Each number is 128 + 24 x the weight over its row's rms, rounded and kept within 0 to 255. Layers, rows and columns count from 0. Numbers have three digits each. The size before them is the row's rms in percent of the matrix's.

# down: layer 4 MLP down (transposed), 320x128, rms 0.059, rows 60-126, columns 64-127
# gate: layer 4 MLP gate, 320x128, rms 0.0587, rows 61-127, columns 64-127
# up: layer 4 MLP up, 320x128, rms 0.0586, rows 61-126, columns 64-127
down60 098:130105114104079131116093131110151176100185099122138145130127108125122146165112166114110107105148078143114121128148109121132124073105129115117116116124146153158115118116172143112132148123119143
gate61 100:136090096103108125131120136138122116144071118113085165112119148106119186141140146097119119120135135178128130180117068148111138123200113149137093109120131139106115151087089144117099145169175109
up61 100:121082141112095099186135110180118156105120149108157120164127127093134108148104115167133122105125151140102114078105144134111119095125117132133157128126084165153061104158112110104136143108115177
down61 099:177144151136123176132165135085162149123159104086122102145156138153136077160152160090141097164133120098152121072106155111176120116087104147157113148106104087133114110107165141136118142118129154
gate62 107:110140140116153109091113152110123126135127098183119132178107101114140100099164133146113131134118148133136091155156111112116168161096129108164099102105153149138149135081078126100162110107112115
up62 100:130097156152104171138128076107132072138129118108094151138125122116114124142120150104109109165115109127132117129151123112134139114141100153077132107139122112151098111147154155140156092097140105
down62 104:123159111124118062105077097134090120122190102078145128115111163136140098121128150121168170126193151098113148135122151103145124120166113126116117126136171117140163142101122136104078117132111166
gate63 100:097147130121086109159148123153151135121164119127145169121104117119143121106118138168119146156119136145131137119109115097140196124158088156095119130132116130082079155102106136122119129100098099
up63 102:123108137143130103148126167105152131136163125133133127098160184149100176113106122142137105134097075153118108104137103148110126103084136082124150126131148101123104112102110135130161135138116139
down63 105:109112107116116125098127150175121142143132127109123176115140123093099116143117173118148103125135119129110155119152126122143111064134141132127166133153161120144103086175130096163137157112098135
gate64 101:126128152119124114111152157061098076112095143135110146089138146132125142158122129166094098123158131099145173146098168120094120115142112159096111119133089132174098125117129135118153118161113118
up64 101:182134149123099092105131100151092100132149125124082186116145105136140157121122153156103153147094115124112145138119159149169162104190103143133139141155156145126121117106104089131144101137138067
down64 095:095164143138126108125132121168151170120116086124140126138127133190124086146145094158136081152157147123147138140119154127133123124099128118150094131113105106134136093110148161138103128143122112
gate65 113:125144157107149112118145101107099100086157135134192143157136119106141122101089160144140085123106149105153138173156115073109133153133132111087111093153126090178131168134162136115122120121090122
up65 094:138148115150169113106177139128108190109160135161140152137107107110132131132119132155112151147136139136102132142149095113151136128120137145102154111112106121142086126140177120129139132106087136
down65 099:094147140124110150138069113143118160158116102164101133147145107161162127138148138096114129148108123123147145093115079149120145103122116166132142135099098164111107098162157148120129139136130146
gate66 100:124117116111145164104111092138101163132150113150190140140132110096117120155147121113128119151126155148095144129161128125156132098096072111133123177107124146135143148085133156095157109143113142
up66 095:086139111104141117137137099136122159117156144150115155175106160151118097139110126125110114108124134146131128102103141104135138130105093133160110132151134095155153151082135125126159181141093125
down66 103:117124123144117099118111137151178123105130175105061150134097155133135097135125114124126104119170103120141131148111134111149137126115128113118123079114117099135112109103127168129138195119149094
gate67 100:139091114116121147164175125098131113130116112150121130088114141117164145137128092126138135097111156119136128135120141113118144101119102076123118156111080104164084147132149094135134142143116119
up67 104:113124120086094118132140151133122130101119099078103156085110105130114108143160141098084114147118124120135124122103168110089145131076146161127171127121117140153162105141130155125115109119112088
down67 101:116186106124154145152128106153096142139094095124139116157143110076087124112187094110138110147131137148155182116121156136134117143126128132158127116103134116125159142186091087087136104145103148
gate68 096:122137086147129138157130142173104152148134105119145097125131110135127115102127124149147084106144164122192179129146094082146145127114102120152168123165137176103143133116081107117154105163120129
up68 096:101148079112148165146126135137100158165115151103087137128108136115104147116117127127138175165159112145130128078149127088120118126108142151115131095121106088161137107156120122145155175128143109
down68 097:133121159184113118170160155114138109094087100114145074131122124094141142151130094104113147145090160152126106153141129163130151165180125092133148145129122106116105112138145135168181116146121129
gate69 106:079112128075112159122146068134109202140126115136120130165133121179125143108115139107129147093151109122127126134093099136155126101144150118134110096064156134136128077115153162172165132119160122
up69 102:118084094140108123115103089116147113119137128156153101099123087149121126137132154172145153167129091110146123140121103163175105107139095158091170070128138097077115166144110149169143152121139132
down69 105:135124142178131085150130186096110118090089158167140131126121155070088101110129128109170112162137138147162114122138177165151142157144176094118138103132135145154115119106121181117118145120102136
gate70 105:125150109119122097114133137130130125102151161131154111152123117098156148129130115132157083136095124122199142125153117129142135158103155140135141098126090067100139104106145132098156119110129125
up70 103:139113105162149150158129121114110122085148100103130116123135152108106137132107132146097106113143159125158121110172115128090128090160087103146158157101102111140111115087101148091160084139137138
down70 101:154150165120156098123154124177141158126138161110104169156135146152137162155108076139145113127128131144134130132125171164100099116150131159119113108144161166155132138113100138128142090133159168
gate71 099:106144130082109125086164122149197134134120142128112102120150126129092122130124096106123109145140096158123147104150095108138103124138128128107110116109150109140112133142115113146179124151156111
up71 100:134145169189108143145136118108130122138131137120144107154127079138131142133087105126120129131101112122119142135144140186121133075103153147129138135159063106110161146164171140115133100133145105
down71 099:125104116133125160172159088085201133100095153084127137122160109113105131138141143114146139129153097160184088169107148128184120102110160093122131134110130117100093155138162127119135130139150127
gate72 095:141102156132190133128117129146116105150136090163143126114132159099142117142107123106155145144173132088171137126148169168130139179118117106114117153111084129110157104117104141096131118122140136
up72 098:113126105117165133114119106134105126148146120174130124111109143127109124190144088157133151142183132093088138144129144143131171122140149114084148141132149123144130146132102140116122125123138093
down72 099:137115132104183119104156152119124127121131107149165158144142154147124127105110130144068118161138132119111144115128169145124095159102144093148109147070124127115126103105111154139108137110143185
gate73 106:082120135146125145095135148090103137151135120108107136188151108172136155093130163116141158159116108141129115082148105158101153164072100119121139135125146158117128105120112138146170158114159103
up73 101:150115137109115076121124151146159165117107147101154149115119121135119148118172076131166117139118111136120166144121114089112105122144155158131088096104152094141106145162135129126137086172112133
down73 107:162074076151161116136184140143080145145130096080101117115116150129125158096153129108117153093116137126112120110125108145063118138105115112147128163117142152121103133138105124166138086145122122
gate74 096:164121165154124092124144105115139097153146126070129130119120104140095154099103061117132133075112100099133170113175126115112159133116151146143164133142133104158131154148155140105142142072150144
up74 096:132142125096122101152106134144101156126128137112121138158126103126163148133134165104088162138195087135105114152139132146122078096105087174146136119139142139142082113118128154119135117193114117
down74 097:151130140121079143106116113136129127164133119127113128148131106113167116136121099121079154142110111134165160123142123115101103149113144153112122106133122123106111119117194150087163138124157098
gate75 101:136091159120086080110145142153145092096131116164129108128173133099110114172166155087149116171109141185118086139091102131079077126131102120141131170143090134140119123124149165120098142092118119
up75 098:135144115102131145163177121112133146101122108116138094145123099116131107162115142082121136155138083139124142188119168134107090154110122132084106105145112117115118094132098105115154099140130109
down75 106:133112161076119120103155168161129080169158093082102117119125092131106179127115132128099134150129143154124137126155108124175140118147108074124108196105111163128142132109115118138112109117117166
gate76 098:147099133140114123131162119147127118160100129122158103089088158113128103105133128089126069154125064112153127128198175145123089125129115149161110115156164135114127094115109104055124163119085096
up76 094:130130122149137121089120064104104148145143107139172104102136101137120078126102176155129077137173114123092115114099086114136106122128150107106116142133123177156129091098179144149129115100122130
down76 102:144149124108116131158126159067147102165110075170093143153110175092099154090106110113113130142164129123125086111138168135148128100106128117135159144111146130123129127098093126094162141127080125
gate77 095:128112144126121175115131141084131147099165135128082135117096164099150127137096143140133096177112122103150116141108139144140128141112110121160145168137105152076133112074197133162136126096125119
up77 100:173125106117138082172155170168091144095176125098153130105140122110126150123139112129122137106113119108144131143135116110142181127122105155156157111111159120154104103153099109092098087109129136
down77 096:162103108129127167135138144065143137107129110162096159132123133086145123131125131181111133171145100131153107115166130126131132115138070122093118121147139106118073081122144121156129125135108085
gate78 103:112134145139104120087093114148111150126131119099098158132142111144146137164125131168149143141152117139122157149114129151117135118141123122137177100117085110103186121128122138156148095155095130
up78 109:153136173168158139137174094103129136137143140098113110138128108105131174148094167133094162103127082111114139105116125159152098137123141149122119121104175177136116111121140143120120153105086120
down78 106:131098154132133166094155101101122132159112106137099089129140164105145149168113152139153137117161104110146115143128140120176108129142139157144105130141143125114077119159185123152076158122141093
gate79 102:159112169139153158127118126132157133153146145127136141118115179142114130141152139140108150148138113100166149152158121148084134116094127122133136147083092108157151138163177148127138147141115125
up79 102:091130124126164178142132131127129143095138129088115126130129122134129156176178158166141122155139070141127099143105108134097099166081176127149105121133134170159126115154129125112120137158113109
down79 092:117130084147146137115153123165089150123111131113160127173178139153131114119165119107147157142111125170135110104121124094098081137156129147117122103123156126161089092077116130140119107142117126
gate80 097:098160130154142105129162107108125119111115111136130114142107087125164138106159120156134119100124066129101152145160153082075113059126132093161135161135106131159142136106124110120151153120133106
up80 100:054112107117152121102157096142154097130110114121171126109158128151118158126156114126113117164116140109131116116105130088110129135106153112115079104168126149146112142157134128148136145116130117
down80 100:123148131137136178119137151145131127150150171138119115129107125118108071122097133100154131134149166126156140104107125162145126161131118122096152115070103125134113091135176112155116085107119142
gate81 105:126149131147110138101116133125124119127073164135183086115120141147141133089162113132098107152142104145139157158121166133125125089142171128140134132147111079141148140134100168116095092114131126
up81 102:116170106128133124160115090113102136127119153127163124140084113145123143101114097172069120101125125062139106123150123126144127120112127086119113120135139114108133107129160123132122104146141121
down81 099:135118159128164156100161137147119164104079139106110126133114155127103096120141110140137131143126129143148156104111112119182155121151103145119165123163118158189109135147161140163116073145120154
gate82 103:116169101130112133089132115103098126130146144116158101165086166134109093147128134079120170078109164122142128116108109121089150121123116143110127130158110143128175140128089113143134151090110131
up82 104:144149150135116116065129135128119174140097142141135116127108105116104138141169125127141148131097110105120151140156127154134145148066123132118148091107129111122130104133136137145145121111114086
down82 108:136122109120140133141114129136129109144100134127126119109117149133112151126126139136116134098096101129081121169160099101131169118118153174154097121166125122100127158116156158102149155121133076
gate83 107:135125083128130130108108098101135101135091122162089106090117126130114134084098142097127120113144154132074089141100140124142166120175141152149128132105102145117140159163133147091071114167174129
up83 101:129161128118114094130107103102154135142128139121110150120125119142113137133124157105138106139119093102106172159106107128057168126141116129118127150095146120117141067180089145121137136110176071
down83 102:131171122130148151121123143113098130116159091083157110138138136088099094128117158151135139125109156121148147145146113113128127104114150096159117095124139126128163179147127134110168097117102109
gate84 110:157133138109103104101130130134156137136141146109113128098133118143087058169102118155104138094157120148212158113106148112111126109111129126110137103153140175179121127119149077115112103108130122
up84 106:119140081196121082122123104140107151100120124127125157163132096129111125130127107111088112173109085151141131063113168172079134128120114097157113121107129084118112085107146123122194113138147161
down84 112:148109132123116128159134143158142177092086118115118083149150140113131124169130148105104157106117086174143159097117134146094098145133116102130145158107145148150104164123151035137139134151139110
gate85 112:156131120113134133178127065107178096155128151125135147145117139152139145090169117149097114142146110156170120126149152144081125103133101128123127167117147135174147077146128173137151111110075140
up85 107:141099134087111121133135093129130124099116135147143093102162100156179134117190128119108143108129113122130105139136101114147112106148156151134125129170134129152150057127133126099141116144096112
down85 101:111104087178154132099155123155081109131118161098138111144101153089130118166129142090174135089095157085134117135135120132103133110122158135135106097128097070135127137092123122101140154114077116
gate86 108:108109098172141100112127175119176099107158106140111133134113102140104110141130127153119152134149096134170157145160119063152118120112161118109101060111137122146117162092110124142148136142132161
up86 104:174138149152146124105150156178123151120106137148094108128119134091141193138137144118135132180120150154175107127127082084137132101148118142111118114135100110100131136121098141141114090110126124
down86 100:118151106156123162129133185100122114109122086152139140129163120108089150149123131106134103077110116161147101108115143157117145149179111136138157128102126118157086165134145146170127119139117135
gate87 092:132065111093098117082116136094183141146142104156125144117167127114126097156115113135168137169088131121138154119121151115100149118156133140156107140143120134117107148141124133165109140117107136
up87 098:092094121135147120107121126112147107140138114123170137129156123149120156141139104117118130089162139116104152129129169138140106110096112116111111149087133089109129129137116143131147137104140120
down87 095:116100144156089152155081130129122114093104127135108092143112113127133119126097125126157177104108091123141095105149107108157156084108131157116141136111167166153151110130104131106106101139086141
gate88 110:163133183140144077127124118174179088107144140141120135103161113158105122124136103135089099121139136105127169136068151177151128132142139108151080117141096160094171143140123140132101120119152127
up88 109:091103138159144115137122120143093140126173110131116107109094129162126140143123141140123099121103115155171111099159150159135130135164163144157131164166117102121138166128188092089142141128118126
down88 110:135120127099138129103089136111140098146129130139094145154135151175154132176133118121101121147117101139140167137165095101155180123151118108198123135134172125138158140120158161090149108142143141
gate89 101:130128130129136136115119138147142097101125133191108146107141091094106117160135089099109120074123117141126123112164097118155126136172115112157146132152135096120117114136155141143133136079162129
up89 105:118147136098166142119132126115135132161151107165151170094118149140077116141116113109095096127098133103101097127171127124145095160097116102115142161107120171131095153141153125170129167108117192
down89 104:105140126123091124159136144138151117125078152167130155094139150119175154146162117126134111122117087126157095126124139167118152138115114114129126142145146167125138124142177131116089139161174137
gate90 104:113143146092097153171131098169120136112102143124098093164135171117137099164130119137141121127079100122142143117103130151128151115172171120119166136144109090130155110100140157122159135158160125
up90 109:093123168099111133104118110164138099098141116127104126139128121168141119136107142149152159132161084150146144148120129091215145152118135083100094103160121108125129106130143109109167104134136101
down90 095:149107098136135134139123127119166110128162101130140159133153149134125095112155126093113109089149131105108139131164150143108159111121083157142103104083106104126137126094148178089092117150146106
gate91 106:134135125116158159139126187123109145111089074113096114164097113128117067106130130094113120162117126140141126182121090122133135174123140140156119068141121131134113133104133153159120088093138147
up91 097:093148146169141130179138103129112120137153178113120106141121182135098104143146136152188128091133133134131130150119145136069158120136120159112167155136127096103141113129125119168102154107147143
down91 100:089150148124137117126099127110102142103157086090160125137123154080140107099143126117096128119164169127131144156128135131101129140131115115113145119107117112069089169149092131095127128152163168
gate92 099:114132151147121128127132144103150146065093135158116086150079145098146137166135137100096103183117124143104146141083122131137148142172130141105098122125114117132135122126105177134160139121164112
up92 097:136121108124137151133101151168132112156114147151136139147131160128134090100105110153136161114126112119145116061106134121097100116109158132151137101142130126114148120096089105166107133173120171
down92 096:095106122104127170123073094147173150103093174149150081150125129115161096100130126135133148152136137149146157120118109097142105153160094140131142150170093149111117113103118139160145158106157142
gate93 101:103119140153100094153123140130137105088125131094127122136109134141140131141150138113121119143133139117104171131111119164129113088103144112070165106098160148186116100121156147135089109127149137
up93 098:084127139119120113137109115134104135126113114125138106106145068135140169136157152117137120110119118142106172126099092150161086092142098111139112123092147116111131111121101138123139102136115135
down93 097:107107133106146164116134096135094129102137130111080099159124137154172163142148147111152106082159175161142136138127143150088098099139129180152164130115107123082144170146102111160141106193149108
gate94 100:121154123111146152125125100117133166103100147129110140121172133102157114131164133121127167144123118150113122136108150120110149102111112141102147139137189143138101109152097108123101162098139122
up94 099:146127118181138093098129134109124128147148090125128096130188152127086096100094115104130149122083156099136132123138113119144119163128147153137137150115133116149126174102140149122129143132085140
down94 100:114148096131112141115149122184145154176130158092126131130166133097114166082152097125151113115123174121097146114101142110123127177134141141143143136131129155125143144143151160131111116116140148
gate95 097:119088163095130118144165138139156131099151121153126099147132118099113129186151134139105142159117128113096196126124131106140089189167144125139093150105145167129101129145109124150115141146153136
up95 100:146097130115143095097135153139122122090158100128081130165110134127093087140147119136140124123119116167136157132141108149105134133114138130145102116086125116095121186117128162089081106080151151
down95 099:129154124142120057177133085127135171133092128138093134114103105137204136145140155134149128166176127139124104141131155113136130129136125129115121113139165131125126134151137124124126121125145130
gate96 098:139120080122079119107127167113104149117137122124148127104154150159116092124132139098131173098104116115146111120128116163109067093128141137161102137120115089094163113154156105119098139105132120
up96 095:086136122160099116161087185127155128104123106142135097106120125125088117152104131130135108113087155127135147112104121154125123123155128148085134129083131110146124078118127157167086115127128130
down96 100:140121160146188131140148144151146091176115090113155141130173159114100140128131113152160096141123121156116101114165110106134153107170126193101128157152094113141112106135115151148155111159100153
gate97 093:131161152111075081132133149174118142102125160143110126142102154125161154139140126133145122101111099117139115140112144074165184148119134135145165110119122167126158106146144111126148086129138123
up97 100:101106155147120076152153119160137139150127107098133070127115142125147134073120156142111127101125121112121109128141153128149102151107103144147122128124130155111086138120107146143134195160153204
down97 093:110154140146107108103148133120101140123122153121115145119134099107145149129112127136138145138119164098058145155147117141119135124136135146155102175163111134107138187126142151129115176136128121
gate98 099:127150130104165163158079075160093154131096114120110117113100153117156135113166126110120084169107144121142108128122112134127167081135115156152129140133101109148118096116121115126117137139137081
up98 098:080112127124119149111163086116155130126131141107172097092135105128080140107096161108099089161151106145151114153136115154103131121117120121138132152134176160145142149117136143135184115166123107
down98 102:145126111159147096120152168112175129128107124178167139159184087127126109132075127110129129142097130139092143096125155134116097110131112114106147120110106128096122121108113132113116158085125182
gate99 101:112101149131083122162103142129159101136139112091108166133152105152131163110121105102120102184100140142173151178150108128153149146122105100121124113120112124142127104166172135194123140118193113
up99 097:109114154135119175115129116131136116125095127128093126144125099081115076092159157101121120141111193165138128145124144147100134086157091144154113117126072093107104137138157120134162085129123109
down99 104:150066191088115158121163122146165099158106130067144123132174112100123119116139166120119107148118124105134131138136137125092146099169114152153127143133101137096124149142135122106142115142145153
gate100 105:121170099120137123090110080137145084113123129133133136123132123120156130136112158156084144103163109157141082074118141151106117103170124146144101087095082105149155164122144090143079124138133163
up100 108:157086094118107128191096123133116158110068156134132167114125147118125153116129186130126180121151146116084117178152115114133119174138151127136203159139117173111122121127128160141148113104144092
down100 102:148142121112106135142128097162112094128118138106119132157110182071090136121128144111051148126144116153086118095107123125111132097121126120088128104148114124107098118147183125123094139094174161
gate101 109:090145093113114128120114114117137126153137132126155133143177091146129109158154122138164098142133107153137074159156149127088144142181067121110130135119100141100148169124145100150146144130103140
up101 099:102101137115179113101113133117129141137122126173136165123145131112095155161141111119116116131103104095117103119097129132134134124115131149072152094120100168164124151140144079118083115119108127
down101 100:154127146102161123093136117154123170162145143128098131137107133131142160110082116164157169094136089115126158105128099110144116139118163171137141093162147169131093144108087140157115151120172149
gate102 107:076134135112167138125133124101145113160124112115107126090123123134104099132113145106123161112093103123158137145079174119083113183129150142155117132121115123127155159174114153078092122108066150
up102 098:113133136146149124108114094140150140158127120101077167146124111122119126129117121092136100132130149091145102118142132126122157133121103147105099148142137071142161124113160119089135144118086144
down102 108:148139148155141099131098156133118152074139077134135174158152126094119146106156134118120128161059111078104098142133127139180127082127139112132127115115126081130076106155144113157119121131151143
gate103 099:103153074137130098166148180132103151134146095137121088148095164167130166170106120099132115123167114118155126187127156083129130157149115104110139127125129100120161133132115133149113125138147148
up103 101:106098124102100084156124140124159092141156095146115156148103119082085120124141091137131158139141087102110159120144166124089164097155141145083109118114138113140121119104083130164179135114148088
down103 102:126166114113153158084139100088128121124091128122175082155143177179133099137102111123134129136069116121093148109161127123143145101140147108142114108140114149110136115138151134089120125161101127
gate104 105:103162142137132136135076114105125104111141115117091130167102078144158098104101137086116201129100146129142173143088153121149104130122121107125109130127112149133140156147175167097111138151152115
up104 104:117161128132169125144114157108117095137084130107124115115134141101163100115158123124128181130137157123142118168099133126105151133104103113119136124111140109109111139126149113130129116096106112
down104 104:118143112109163133151145158143128152091115126140165128064121145118116155144144166116160145119127134147135084125119111142126166133148120116128127136113150110130083126136113150151117158090143072
gate105 091:108127126144136137162108127132139106087131130110066154131152138049126116104137107126096092120142151117109146166161108113102142125120114155128142140065131122147130119156190129120116088128145175
up105 095:107133150119158131125103144098121124160130114120115132118132167118107104140186124106178154111079124106112122101097123079149127132119158146119158125138142156140130125086098122119132104161168129
down105 098:138136126145137137123144128127102137128122127119113103147115101083146137114076153148077105129100113080113117113145143178118116116074092132129165147087113104125133111182159139156107163132124151
gate106 115:113126112129137102162128131151141123087105102116133111110122112148156110139119118079137121148158128107090106121173093089118153085170058087124142125079106101134132115090132107102091106104136090
up106 108:082080128156141157117109101121123164135167095128112127129109118149129143140165141149157139113164082104130088118124141169092121135133114172128149123119099139136142121130113108118118128150144076
down106 101:122144084124113155092173106134120150155160197132145140152161101120094160130124154120139091149105081124117119108095163107141112167108142125118083150122166149133103123152146128153101107127111169
gate107 101:132156122147062152130122135110144183120150149135132118139084134109166164112156150152122136148144119130119116110111124117144146105107128195140157128097127119123155129111125106120119106120120087
up107 099:123104124140077138162143126087137086118086118121145142113127142129117133143166130130107139126114167149117122108074113112149119107092080140124157153124158122122123126131126119116183136118151107
down107 103:122099126128113142168152156124167124154123132115120137101122137120119118126127125110134130102147183129145136163128144142128110156135146077121158117109137134158084107111136097118118117104092157
gate108 101:154132098110132136158157107112141113105136120136141126123123144128114160154119139173098116137146097102126095148149155056129162111122095103106099147117180095107146110148150125184114146119120074
up108 100:112139175122142117126090116124090134082138142139139131137113153169117145132126130190150105126144165133098151154124163094141134133134130156142107133091163097128085124129134122108119144107145120
down108 101:086163150149147118144147141151118177117154105137129134095133185129114120155145144108127170120134153080142140141096111121099135074135155161142149185176138131148177119116104122115122120142111133
gate109 099:099157129142119112113097110127166125087128118105125124169144143103115099115086152133126142102149141136098137172131178165123121116138172125153121100101153148106073118140106153113117115176154132
up109 101:117091125097117134125126150136149160134090105142112125123101122141094126076120126132137097136142147124109106093148076116179105142144146102121114116110162078107126160142081087154139088115115158
down109 108:152134125112134118124142106176121137130158138117136125111131134162119127116172104130135092147119135131141107112121165144108156140139090165129114146175098132105161114116163154102080142101147098
gate110 101:093138150153114148091142142088133141101140141131092089137149112136098081109139117126171094139107102102138099118113123124136188125129096099078093145121099134105124123099104152131132092143154150
up110 101:124125104096127139166095134101081074096127127139115082132166109160167127131116113115109127139138073142079145157150144152112149143119104146122122110164135127102140147095129121184149141122140133
down110 096:134114157123079121051152118133148146124113110119145145123139151170142082133151156145139105103112143094147087120097135108081140136105109124108118140100115133127177122139136151101149146148127117
gate111 102:115098091096164124071152108095145106147122093132119098165135159141116163117131123111153154118139133155149103143117107162115136093168159107128128102141099114124083140123145133129143136103153114
up111 102:124138142093169118115126127140119151165133147145108122165107135159163147135190068158091130126066127152118109098128129116105127077124151141144118159154134131145123081110101107084143129135101124
down111 100:136097092159144123092171123164097113099157170113157157128192099079152156125169069137124174113155141151125148132136109125129114078133135129119114101135118111120121130141111133109144138137113105
gate112 101:143099164162088120146148139162144121141140151092096117160142076132153130143138113141131116152100120157118153088119155151137123104144136101102148140127077162129115143122141069147096134110188123
up112 090:102153127151142119193155131160133107084130134134087126083114109094090116108130121116136112148091143152132170143103110121132106133100169125129105121138159127095155153157125097126124128130147116
down112 094:125181119131137043107108104105098194114106135153132111164113140091148154147079155163177161109120088151135138146163100109131137103127132138171120147117146112137094142092131144123124117133148114
gate113 099:121132116121135104117109097125113161138114156138164130101142135144117094117100104160096097153114161106118096130128124146130100133171082140171178165156112091117126130150170163133112170147111116
up113 097:148134147109137100150090122120152130076123142115170144126130133094119123145152163130127090124103131093097131109097141149146158130132078121176139164116090123156133115083127113092129157109132086
down113 102:142149079116134143120121109124071207162135152078127167141124112143121126131119126113111112109159162128095118115129145172122136171159119153141142160114141086162107137130106158165157147113109110
gate114 105:084113140111123143138198127117148110106093135120150093144128120122116131122132118094140089087162145162137123138096169105160168107161134165139168163096110116138185140152166136119184119144153109
up114 102:164135131141117126109154159127141132173135125112120158162141110078146137151136125083131108110111119135111129105164080134122109076159143098129139154190064149107162127122116095105144135135132108
down114 101:136148101152152103124107161132128131151132144161117094145128126143163133143087133163136119158109118185122131100128132158140127129145105154132070159159133140133121110125163121129177115158147151
gate115 106:193150122171096156152127099105088079086165118156109131121148186103143124150131130097129139122146131105112141135104133151130121119174113128111115138144124132139134119164164106118117142104158119
up115 109:109178086123163153108168095131104126116200102100177140110169136162082115144154124156154129157107151116142129125121098137092136077130137137128119153130123176154075135146103130136122096157138142
down115 107:100098140148110132116143153118126176174140150177163148154151088142124118111114121143123122144140108103172096150130116119108135165073135115112142105114156115107152145091135143140128135170103118
gate116 094:127115140190100141126126141155123101112138138098133099123110126124117142097111124140142143163147174118146108167134118165132161104185117186112135128170137108151118164115135138151186136115076126
up116 100:117096125165111144125102105153105137152105090131116112083171150103090109155144110138075143104164151134136165071135152159138101102108125157128160151118092110153159198098116163103127097164123140
down116 096:121123143127174107121088125171098109126155152111152125129080112157139094152086120142171121142134089130097136098140133094134117085137158084178119149137124135164123104131129105149118103095137138
gate117 092:159090153129121155172114129101145113111128188169104147144140169122136109130139150138122094129163097171142133122122150130127149126083169081111135139134151132157142180132152096069139112137112148
up117 099:082157147161159151106145096144080119088141143151108127155127142153123149118141164118147110125155086096124096145098148155087151107099153125170120099128138155151123106156107131092079132146125151
down117 101:118096189120121143156090120135151130099129141149116116130161126128130118124123137118155148130126094138121108175097120123103198107096117072147118117149152125123157086160102124100131127171100127
gate118 092:141117153107113120084128145108124149098155153146149145220143078128111092118109199152115104127173105079104088157121118091146135091131125165145122120101114149092118103113100160114091133110131122
up118 098:135134138160137126105115154139156116112104172128159126131121182180136078129134120114103098103145107145138164126093120133125131140152155099126125159144174106151137134153135082146157134137117173
down118 106:127147107119147148131121141133117103125144111131151104162118149129171132157123141162120113126079141095155089125137139109130094084085130154081149182160159152131128126127109117139115146126144087
gate119 100:127131114120111144130140110130138147120157127147119155133149105150067116107134092085116141127094125117151137101130109121110154151135134069138173137132124136138180164142131105115145157122078168
up119 102:110127118098145126113151093185139107104147151129152131132133115140139118077120130136122143096116139130125114107121174134152124156115116092137107114153189132098146118136071129169103133125113121
down119 102:148141184098152108167108113136100096113116119112129109147106146114135132135102117127087126126185188121133103119103139120119099100131137117132104167131118120108085116107095144129130100136176117
gate120 099:173133158151170144127155148122121140101082134130177128135100123144118092148124096140137120128135104116098128145101137077175140145160132096104135142128123164174136128121161135158157129097161088
up120 094:100154142107147166129168116107077118100131090127129117121115161141158155101115122140164126159149156178110138131154097084103130143144137155111146097143061100153099111100145150142100133115120135
down120 101:137124139132163169134148126141161154129104147098089116144122101124088132125128171153126113124112175104096133154110124099156161129125128129129161156102100155157103157151137127100122144079136144
gate121 102:168115147100125163122082081102093125102094110106106162138149119164169111109117172123150139112088084101136111110147144150143152089129123102140099104100092160133132129117129140123095151072115139
up121 107:113155148152119081160131126096123160120148101087138145129172119135149164100135101137078141118081096122135138125079133145142110182078159153111094164123111132114121148115158116123137104190160116
down121 104:168124128090142108182169087123086193133110135142103149131148126117109115109101131134104146094144144126147148104157098154116135182113125191142113171178125133123140177124128144142125145133151160
gate122 101:178100140127120144118122145157127122126124130146146083079144141158173055126154135175153120134132095096183138094160120153170116098111131105093116119130195120125115134119114102132132153153178092
up122 096:117111125132106164142126102089147113129105088134112159127113138110135153147109145102137158181158146149088147139108069122144135104140100163134142131177125131092127111185141144120119085155150129
down122 100:151139082126153098130111149109129113117122156131115122104124076142155119119158093161112087140114098114140158109183137134184097132158175085121112137147194131128098143146108095147138156147169114
gate123 090:141078177170139141137100101162136133119112132119099092114112101184096128100139152080148114124158173147080119138107144169115132184143144129130127177119117154139133112136120132134121109102113172
up123 092:135097142162109106103119098138125157115112135139094070132101139128104124137146147138156106126146147147127137168096178118128169126113154111155090177114142133167123158095128126096155152150103117
down123 097:170163113148149130100099127152156114086125155074139134110137166146096176151141109148137115138167104156152162136143129123156116112148104113144144158116134106180139121108139101103109115149140116
gate124 092:135093140125166151145130158127136160108122146155130123140129146147158113099141137090143118124150081109125132128111153077118152129099160087181092111112131110076128134110138125111123075131126162
up124 102:153103163112142064112139140171155158143095124133106086149113101140118134095081152156099138129094116123154135103130122165141140105105110169127129131140115106114119048123173114132119117089154108
down124 097:109143138139116075122153135110110153144098167090107108166115125110096147086091121142106122121087118149149185139119140123107151157110137160124115127148152135175150123111129107138131108129144139
gate125 100:105167160101140125142111096168133159142112137150127120125162152151095122135081105098118093170131092116132166109115118106101125133076116094104129149117134138167110108145143106133148144194140105
up125 105:122088131135119094115101108139171133123139115122082162098142098137146114125140110120121111134140148135109044143131118131144139135175086102157136153118127159142158056127146133153153122129152127
down125 107:128138150135141102108127087146122147121137127147136156062102111148120123190125126155119123171111145148152105124105150133121110155141108102145072157174122125117138130149170134128162112109083125
gate126 104:094138190131145070174112102150125089171102118117128154142109106139114101109063119117173109154126150114156124134106149124124146125123144144094125142132171113086096128112101136131103130129121137
up126 105:157079179107138131170123138133127104098152137107109105140170145147117130137092101135091150120158130153141155137120135143141151162110133134112123138116156139133129120115117103141098122167140110
down126 101:142094118080085125172150085130117144145141099099109163108148110129160153114114133097130137121126119088157134117097126159143139098114136160116158120099122144138144093139148152132156149138108100
gate127 089:133123084139098110119121162143150128117137132092127122117084115154078097126140125187159128114088130123112158145137149128151139118123154099103138176145167163085118140113091078095108106150111157